From a checkpoint of a small transformer trained on Wikipedia.
Architecture: RMSNorm before and after each block, rotary positions, no biases in attention or MLP, tied embeddings, normalized queries and keys, capped logits.
Training: a variant of Muon for these matrices, 381M tokens, 12368 steps.
Each number is 500 + 50 x the weight over its row's rms, rounded and kept within 0 to 999. Layers, rows and columns count from 0. Numbers have three digits each. The size before them is the row's rms in percent of the matrix's.

# layer 4 attention key, 192x192, rms 0.15, rows 0-191, columns 144-191
074:514474532488486440557494509523487501459470442477500489533501504494455400452475495487595454447429523512546575573509517487521549602474525496491545
054:452444536560491396465469478516513488536557454526497516430452542463499431537526445486456417559551513490469531483603458565516486462621454474507469
071:432473433517538560509552466499504539557514440549405523527576484428536496429494472501419460484349436537519569481430508542439584565518459438462534
064:462480490581572388530420482476563534570465565545438470500529426474524379519459481533487502459494458544488558543518514524475447538471519497495435
061:458409392554517487488537559496502510508549548547486562526435477416481494530512437549454476496520550496412458532604564475508494381526495513556464
064:495555553494514478503475507430477543500512604546483536565548516494524442458500558591552543519471463522577518561470529565489552517449518545482496
059:463520469428572503535560472599511509481519492505587496519527480487501622607492481392458462539477472512442511506585536533467513452577425493433499
075:502528479566427478534504549455455490480499535513492621546541508525550545415434513618506443490399586463473519553474488515471584535449503454516536
061:512559554488438512492473589516471486562452548499483478501574500594501489491540515536502626490501513565597471461463528575569461602424540484469591
067:472514545504455383535486477333467594556519565529537543526465448538494517519488447601486389537488503404541511509487459464485542495532433451585400
078:523510531492459485588503484547524527483471491483435432463561568587422600559552509465510516570619499582518596513524457505500564464492451509364505
085:490440501506598466477463522388463458584448571497490528513497439489563429448376493560469514462458555465460499527415500467492534541521408448576376
078:478454512465458518498496501432483555491428514549463499468508492524471604465540412541540606535597462538426530526450386500486526455464365494435505
076:544480501517588611461536476487492466545440459572469522456448436453504514431517419558437472476513486511438507471404524536559476504488385472615507
077:498428575545515351436484611512515477470486536488503511447487507466565519543547496501484612400484523592499476542533606482497472606543610465501483
083:516507482418566504448406577485492421551448596545547488541613413531464489465436529467419513439461456426527567497466555463580475562503561428623571
095:510558465433490524525465456529501554425521480555531493473515573547532580533568507513471572576515508469431524433588466486449519564533540521480505
115:459499448558560489499527481431437514554481500452590521513497531436533500509447446554515484441551577472544459504499427478534470450450470476583499
110:506548546443501445453484543488561493479545577570425510441542482486546500527494570466515522426447456613526499510443532478443469592494487495551490
117:529491486464463597481453569529439419503463505504631483540527436420466483404464466475416524580568636539514591509542430494540476493518512578460561
092:523643603553463510409514458455532447474516544488518552537512558537415491486458530591586507496436508503408535464496542516500451513452578412479622
118:565558482499582488559528510463533467488492553452558618460463510441463436467483434537493430553541532475413487522366470493477460483453511509543501
118:448567553502447530475449537352533505517486479465400574545517559546507368517465513505497502497523447419549554473436523529501473451510561500444500
116:454436593415476516538494514517473597583499486547463437422506503507565466494428484543438490465560548460473538460532499583513463476461521469447549
113:488564418559480437574523508403513464433476474516427533591424527514450464449519472549467445509486460400488457521406463552452499446471457484448528
117:536520561439352453578425514518511530413528525486450475462591510557486484456515431465612499508433480488490449525507527456469415456468473436478511
125:501537483524470493537518495491591593568510555578447519509511487418453465501474491483437542536490479486454468511431506549488457439439479509534463
105:516610457521457587564532579505460492523555497368559512463450446478518552513475516530530505541472484470509476540482501534422455478432511527464435
120:448553537568500592508541447440497560421507538444406553534515541562524476478528509536503493509480438523518519556496464533508555578485568459458441
118:567436425482394410454488504471470446495429487464519489462509513505545521526530511591452526558516467521523506519522464452501420473489468514460514
104:477559496514595530519524615499495448472466495419502497428413522523435404446469444506449406481436526487517506554524513452531448550448608470507474
116:453526520430476395472527494518511560523503543447473499513549469523520473547497465406446571490604467455452600486513494557473449526476365540523570
085:497490551527539495585550473557515488529502494529456547635520509423556496471479509525475495495410429424515531547498503493546591507491471483522566
066:523499572497373554517410509499434485408523420421616442487485515556508509528516444468500441626576578468546484460588495480509514507512490478530512
070:466502522595477521426523519469533543562533449476459514434414479517514521574544473418460389578597569483482521443484530534460522408591456491455479
070:458459428589410524483459487510472471389520427437419505464453508477534575485505449464514427557488575447382536455571465546499505479546519512542528
079:427496502522463436496455541550494462425475460481555525546593620529562604543575532409527532573557449542514472490554491505512546468485459516522522
068:417440428523526410560458450517488459547482510494526455537456516479504429491420440620520464482424485495502518517471532449488543525531485452468442
084:516526547485512524521540491564499474454499473481449438545554548558563650485605469413560544561542432584498489490586500525588501452454421580445620
075:477515462479480469501561547593503491459517418464476368476486527495404630611563528469560542482634491507490572508537474532439475444457563554394506
089:498441401512525525484445515435496525512562444526509553457477416406501371464463514562464516434462494400521578525459463476488432453455591511568404
088:501458530424489519554510473579534499477496466472501471436466477557458517580517504469404529501595475532564506487552528414477509430484480567476521
067:513470502578481437472480578529541490464364502477482493427528568503554495480583514439387580516594525547499452463583498484539462534529503459426614
064:447583493456442546513533545503479484493557485529514531553463587543456656504502470473543503524473538471541517499514388578548499558472550502567603
076:510494488458518503522557562569523398534500380485467409489488600501502573535553436404509590559539498572500526469559553540499460540469390535475637
085:475533452448552480475558507492485389601522454538523535582435515507527441484407538475461451477363503375538487470532458479557531468537452542573503
085:528583520577474557510525381430526516474585470525437579545461457485493605484439514494574490499460440452445475576498556529439494460548583498538481
091:530514525512444443448490450524450441557518506490569500448522515497470581535402514643524579554582452511601510511554382506520517411570566600515451
110:546426489544521573499556566494565494478437572581496531520603580424515470501571408568458582496549503471533450455504387513482527446501500503443489
111:489449432467544462437507509554508448634485456547576475443456503426474530483432490507491454438361610480548462481480522516535426549540515531599526
115:471599539486493539489437497507457442475482513480476475541481551529538431495508513464485547405404431561500500515486581554469597538442506511482583
124:501509451555523521429583515492456513570441536589626467480446538492503482418503486621500493454542565459486566499434502443531539486479549539544488
104:492478450488501561503418499533483457579438461452473568508529482499433522421512565495550562507467476533543513438399574443447490513600400582470431
109:476460580458522458539403542504562412443414464423477551492504575530546386501372483456472492540511538490468513484514572489451479480565576503504528
107:529469494478578400452623509577534647510531618417574493555497536430486486443510538484499494446555515481520554589496380451516525474482490554528464
104:534473569509556459495482515520493418417540433467432523493544437486426487464455638481479452513495480474495480494506601548427545553397489544462621
117:502594486519504481499431550488474537460525459529440624454518517518535507500511470452504446474462347383384496520534477514519468541554553399490598
109:485558430521408471447541488509538487539406408511423489346505429547405480474527454504483431460541501456494523414420460532404459465418511487512419
117:543632448459520453589478469491522548464429586474559523458480483485468497486424511479591524494475490517406549560537518494523565570571493472479498
093:466401486491515532456507454530401503494512512520482424445549503477531512531496480590490517433533546547576475487544502504438460444417478524557481
103:588458455521530434563477540418526514505419471508530545553503512489508495501488518498564458556427524466481444520461553523562579518536471516507475
117:501588470497467477472484562477532499491399488525471493470501486595467457450546512498429419527439534519528504491493531462497463572475569523584489
109:524535547530493459488531528483460460452509465408524507498436538532452510521474500473572532615505556538449547466437449482546399512541408455598476
112:469472534492477454503512573544527539552505489501532477475467450573482548544502563468443522480492521450509529559603521518475519489488537483576567
072:507470526523471514550583520470555439554545519624615506476458496507540457491411467433481505492489462593445508525576523468516428489481505434432508
081:480469394481395581559536487529507519462559476479516495448532445472550438497436479450538633432476507510497492533533472498504534466552497551565570
085:509425561460525409512509520511516433424481470540463476465560479574416474583482481457544440574530496521530390460485515546471477497445489481343438
079:604492495473611427472575471551659408444568465568516520453516445487459494494494509470461473490479424496631610525517503470523501567496497473429497
078:509465512480477481486515483615449554526511437534573529414454500540387512517541578503479487489381483456457488494445573606493395469447442468511468
113:504459499460434493480431487476400499534555480554458428453544450533458533555517520538477466650529514522494423472546525468543471466436489579368495
098:623432530576441490436516455569428451511581536547512606478499485530414387478482543509506532478413584474520593522487595490442470500483502437431443
113:543522395524442550522501486582442435510531543505609563598453520426510431503393456512524548540433481510463566508467473465502533468482467570559462
128:455485533470555576514478493489550615559474589462552628553515537418516543416454523525508531463581442544542565531544442445600489425526480562583583
114:448500444468555472505451492553436565434539447502580542496517488446509440459455518537479500488554536509492458534547480458471461527520550539547506
107:457465470523560526406544489534420555596483479453617597533417508510466579396487501532455552467437503476443444537462494498504514424520511564563490
110:473455487564511435443500493579486354520572459504580443608470511467481480566457533505492519430451528531607462612514435448550457427521517553436488
117:444488592514488549442507462542502421479497487470492402457472433484485511449425408526491601396436465593481555541439493506541620489519526568523453
111:478468528502593532498519529456479469507463549519566432454526485523479549461502510452469522380396430545467537529448487494446554532554472525516459
109:479533440474520507481482506549519451478524504475637443518402471475509489467491496570422523485425592520450486406498485541495428508572468581490480
113:522552567542528465492484487539533541534451544418595497487499599495486495505514444513481518585565553501487486444466565530493417456596406407605518
112:484372491543506466543527483471538578528547488528396447587495474570416488450585439500436446557458503479495408526470469466557456491498438496391482
120:589483471552470493552481606506426554560451497508450566373507483471564358508472467527484461503594468476458498496473522469551506435479533470566419
096:489505550507518511526466521545504573539503537531559426514461542449417506486453502559511604537498533596577539494475541514503616452485491511473554
109:458537509480456441532529440543543432541506555428520490530522388561416396500518498509484596502653507431550520541511439487606436490449475532487506
118:498443525446551604567581470444431466510538465418574615487456411486469439521617438585579476415560563433486484484467431523562383499529538440492516
103:490495463438487527459555487528594462468532542504484490432564487427548443451483502589518578518491507531459525488497586550486481627501509527558479
110:526471419450431538492547561462524460539533471477497487589530462526491547444536478571489428580559510396464486500494445572505461468585466589498538
105:566516494442459478530495491467494469608420641587500487485488476509540536562538496481433424516438524519509595463423540540558496545470465529521398
114:490484525424598445500507566479454484514444497479427619507607411501525595551632586514534548472468565373501486450406489509490445503479473495463533
107:555537451537498530477414486552491499476557513546459582561554471473526457576546495469524511487440460490579481488508551541456593465491490537406408
120:515438533422424577539556559475464485517524437497431535564537484522475506541480512489393582489474478466426382577619433532480314457613513434423539
113:486572561539516475533565551513454593508457462540499419487389515475473580454480500459464493516546497493449437535558429474487483414488516531443437
114:576493500470403574534484501637494513559534499461571527556557457520440485432528537515502482554464524531510569548494405520505476395530453565528442
093:525439526510549513514434545477616454450556467482512463553556472488440487461544536526511497485411467487437517521487524530467593437457539555418554
119:541508508513452470558506462553464499499510512464491517576533470494466614509464561587514520481451461464486474498476472518522477505459480507537553
102:512466462410554560493539564547478455502423450477458450461557555483450428534449493558467511467442414509541503499562463513512494600512394537526466
084:547475575563542497503478476506478386457478509517490499590404522487445508431504556569408425484549459492497550456501544402507542474498536441552507
091:549419542454600469523532511495476350497607422565532539483443516549414411541389520500430499384544496542605563511506547488543490466496433458547535
087:436459561519440518544461525377486629518474590489463459548447560491527574525576450450461505610473427526396473517553479434540572519513477610530517
093:558495512476563510500499535463479598478429513520383444447495517549564571498595506522457413459501379499460523544453479494552533525499498467487457
098:466432471502546479464537571531582534482517463486493442470522536628468444584559462475510465507501502510486402529480531632465499556510433429303490
101:557485570448497470512477443502425561451483521520512456403416531538485541493619508491476484552451551602471476444540597470564475540495508511487595
107:524549453481509548513547501505498567434472445528497431554501534541490427447457465504567519578530518406528546484427490512485499547430562495330435
104:469514498554554494559464457457466512523502525518467495530581536490566646437514472459535565474500535528554388518511499488463462480439475551502579
093:492478497555494472503374510528409519523537445579539510451499554458475500559490493480448465509424602573451511467540550466503392541471470476552419
096:461495473553489537501431436452467418460538465458638430640453475547424468519557478525490524494403481528497448577527505514498501545590486539497559
099:438588514519473533583556505576580507467392411530459528462465545575505504452531488580531497585567593590572551489491519496455497498559419457502543
108:441485366474473472445583467522481471599521485601622476544462472465483471505540524534480566544473467359503514530513418547480422410488424491510478
099:418416508570494516474382486522420527493477475558564540543605497490402572515582548522547484477531526402412498543586442561523551509396479526499520
100:522560656518442512523434461545467448571487496540381502412580446486504550503394460544518408475462431477537478455556477588451589428513558521437464
119:410523510528462501471591460474523444531506500522525455533434466525435525451461492501531495480529551500525494542587405465505528443579496547434532
113:563575408475541585484513500477532489515439555498463559549499466453585422449516443457533594465549469534433501422587531487535563530534525417552469
104:534487476533468488567544514586452458573521519463596560489528463474465434528391469537584507460567493463479461468557511485477444514418493517523443
160:520528473403560463461521506531567482505467497451592472493541571459443569522480493547491605487452571594533444525516608490480454568495457502444496
106:537480505549500431515470446506460533503574556429519627589441506479528557587509574502476498465448528585548512446511388473562435471433507522622438
111:453475497509469595506616469367464542538441527479510497504490435528529421401543406473447504445512436372531534471496378592543486396503582555588551
106:529479483525555532483599459435504484558477497446555631493652460510475522424406571440565532513588557448469457519519497516544500480487412534514528
112:538444490560392497569411426486457423537561520480477458524474393519512528521555508469555497489498553504542449559539458528491544488520515470439457
104:454553487443532536446471480440606509498531478480513491498521525397535510431490491505458495449474573555448486523408535510459459581456405377475538
117:540439464529425591493483408471439620543460489589567515500476523477419520529617470443567494586539489483465482557516543611451511496529473530497464
113:538498513512524515464514457526444575463491413475500484480555511490472479425513467511472337510547532443522539483537475565418531436473513438437450
111:573488420467550512444449487560480514454525570424497407446461561527538515517559484478509485444528417521512588473429573505506549557490555518517504
109:465461415532536523582560561494442571515600426556523591518532527437562459571436475435493613525578554559516529607509532408512528476444446597584520
109:455527507494600521478471385519564548474451538522415460403526468542429659499486458559529480587522514567560410491541535507427461546409514514511501
108:501514453455591474526455554492448506521516449524532411498402516523476460469498512506538459497479510454502473402514589475466528555500420452483537
108:519565459419508450449449555553520487456545388442488460498544445599510553455499563491514434577535446533438529517552543490445470487524546516473544
108:468466478464505530464473550531526438508479478493495429539537565498564486454449461558529612456431411492596424521565538431552493584547555494431598
107:441443529527503391563576637375535449571516482494495459585440552520534560456547422616457512512522481446505413509494440596440560492489479624409519
115:516534482461521459394497480498460501560497502492562498491466418444466503526475546504513496448449432546589587528526605469501538455542522638547448
116:536486484491521516598504549540556537466529471506484468454537563483478509533536483486438421614555502492468368463547463498514519472440498515515470
100:503500462494513442466472409486467509502535464491603544554419498443392504473557476508540446455481553527460526538496531533507456534546508549538484
104:500439463512497447439520552473433388520527468427575573523493508504447494504484514507437546414477426488576561585543534443524421440564512514579612
105:568592478450508522518524490554518439440533520574434475467512575562567537548557518475459443624606471519442454541568509513531475477485469519505526
088:462579506517554495479515529503513505499417466500503516457530449388410505483474470534592492468465545444470547479410529493435560484498556608524460
088:555499555440500447493478486522389448591492489555484572500466489517431475512540519538529498506504548464444656587575459531547473481446404521402506
082:515488598453431505464467433505430460425502454573444595446439546442477494511644569513545464456524558510486470564595529480531520439515444511529580
083:482464495525600493528472547516518505530491461439517492515445508424445509510513465590402456512548564533521459460516569503514453480482507507577470
107:510363612537495471489546515468560490422478469486383448526437480566498518586542545521506465461444529435482425430536418492522530517478508478502554
084:473487510474465409401525517548445505591554411406498578478502423447358462460505505481483466387479512474509594504592491504471456431551532551534542
093:547486514491588540527487498455501488557488464559502457554519442439428542552487400545581598589542534543581575538472522463500462490409465480462430
083:513503502433465459488452489428476495505547504490482514478578569456423526498511529495547539482527468520534469585482543558436585517444557456481573
086:486500544468407453471509505606445424497488522415470421500461491499389481431478497508551463479520470435512513481579527548444500468524528522490675
089:474592538477437568483450417536477485568482514447534457527547450429443561504483460502513505528481598512508523503495514527463510586471496549559472
097:415522627536553440504488472547487452418420421484495503507494541526524499417446462468488491487541443461572393510523539446480415506513531510479533
114:519535494522499558595562499482483511493413488543451518558516470551537494478460435493553433458522553455489508516472410467528514394452584411494501
102:464566534436540535360489489549503408473557535519479425545445580496525593487411569427522542470438430546602519509558547486475474518534413575491522
085:448441510472518502598497518450421471392535448493487471532513442449484514492479463480592450583512522560446473519444444543472490478556567518399442
093:487411515506490560496550505523511568529613477540548615523490386464472551499578484572612483471525542497547503439512594496524544463428450499507510
088:558442475523480507608507522443451400520515569517473542564470500503462586498507489445484553454517514575453500556454598536532471534525483384534536
097:464520531552552506526501488447608561412499523498608402462401412498595417527479528426447513418524448485545450486471449440432489431549512499503515
093:451595422501517557498487447524482513533536572494525480471499545465472508484431457536382489628453517439503457572554489566502490508511423574505523
094:496503527487502527534531480508604493557592511472416425443454493452492502500503502574588466513565538416537462479490480453565474504539470453502512
089:566475530407505497477480451478509458516429586428427503501473502401541478457452605555581442459552543472550448525546468519431535500427559508472521
094:455437430493559403509496546492460499504501440574461496556507437503502488482489544481508602525501519661519576548585453543461505337554470559530431
101:432527521515568453508445544586632485539493510513520518572512456509520460488503469571472385456541498524499489504483532550551481397558407533538560
093:459532522480519507445541436516527478511472482543466437459437501471486477455511464578394450547516503515551521590566504543382414389519351492447394
098:479431517596519461527544497513419522483523416490545513482470438495495499490525453475594520447511555492520456480409380511518484564540601448527534
091:509427591456463538508489516530488522554444591482473567500472525509506448561493489442564556527480544524392506490508503553496462498444488481413500
101:550414438424531512490500420469493469480551472509593477451412455582435433589387486431368585524473524483488515560528519544442583563545513511561521
087:453469461477496623481485458554454523511513571476475590568541466469544445482478508512444619441520371493461577447462543575534481541571535526425470
098:500535451425579477432534440534475465508442612494535576520527472420483499431408559529478533426420462561574538436473521387508562494475511529502474
096:577562567536448516603545485503602541476491545471457409505507482611560565510507531444538525581576456455490461497508464566489571484479406482518443
108:521467487526440559553585475520526370472485504478391497499410484584551419517551479448448476465534493420454577600527484542539435465536480516467539
104:432597527474436548425431441521467528586543550479511540548534416431451492462564522462524457499457509430583571650532466498507468516530481561503474
101:476519564501508501410517453454515516520515606407593595401523447473454505429445537476554528436341433536577498489496529468501481439506533561454448
105:432503427462501538415454471470422524557514486476583564563485523452423424469457478506508499474465487508554575529596513470435499522555531679478507
105:548521494542526502629533495452466497403470549487481524439483534593563498566493437463423415544528517437409465478517444501489518487437475449551518
101:495407523503499559576497503490496499440475497478439510411474618616509457490512477459482547453475556493409486416471532477594464558486527431487555
117:548488460510599516556529518455579521381436489526453449492567518576583546549579503443468493611539538598436438404449486539500530554490498375494600
101:533418516458500408476524494532491521415496422523413532536400526518439438563578623465455476501419551485484456501491516453451550551439521430490508
104:465564401539512522618561517564477493400517479515475388445442547575561532488465481422513553547534532469439471469497433528489514458480519554524492
105:489500548489487504409482446469418439538544555522530504451504443427493509407417599540570489546387505458503583475461539472497404497489482529514511
102:470499462522463483416393416486454490560569465401564618550499480427415515514444471442597604400496497501540507535508594443489512510574452577459459
105:503494507536483499576475533491485471498457507556486561422447492500567428487578485441527480572536540449437428508554477482546564499483546429476518
092:464484544540408502566500507506540568490541567480513446499510528539548376434445515481472415514577481534476489402491474504481469492473579535581526
095:483419385463545465525521566564491485455624562538469490435464502449542519574486541525454503489479516533439477469518538511563513470547563428539445
108:465567529495536409430429502475533558535539534476618466603490461455462486594539514538562442460508431500601481634495477541485459462551455519542473
155:538462488562489494580480486487491506494483524555542504522500444504591466449496490482500419513583538402421512416488401518556500450484581458551559
085:564478511480511472428586514393490479477539545459536459456605487457487502468507478521548520598497473490454497508494428491489464556509493550543538
093:509484591415602465566482554518539514469469478528514472557552553537441535429478501495530574423380497508524427419441518424452507551493404425416367
093:400511429511473397506530540409469505509468533483552544417459491501577486453515473504528511474462510555412506529507509500524540540558458442485511
089:486466543461510430442388593532508548410544478447459453444444545488539548475418571498567436534475464513536482463572490466586587579469538525513535
096:539466495468477498510615489410573439526526432527414471448494474581479439435600537567513552503491443543581555414496488481500477502531512483425461
092:531570474538463426485523501494418445510510492520483479437654540449484598651527547404502490465496484497498497471560510495538564513465590506575525
092:559540567489451568532514415448471540498495547543529511438499528559458465509557620568547499407573556550547484535452565518555584586462562452473538
095:497471487485512461535538512499464555516479464427523448432537562552406496513456427584467440554516551476566482510512463503474640631422514395517484
082:549452555498489498452552472453430516505466544500482487537489484571588519486492531497482467448477487468497553546546541434485536432484509549474461
089:469499541479492438513539443517439477458515612500478550509414560451420542514477427513502452483488470429560432507403497437560377500645442459523458
101:416481538520431490401524489589542493516599489466523435529430497521571506450449496508578517528561594460478448467503479391425500427548489529463570
100:498442460429471593410664485466497518510562469503466512379445552488499541462445382379603474494418449459504482442507553510549418554420413452518585
096:518498435584439540456502452524508428478441487551503475502472509457574550542424512528513525461572434543408459474566548560465515452512508511464518
096:502460473483588483576453539481526496546465507457504549433516542455494441496547492507397385579534523503446512537500516526459450526464490471515569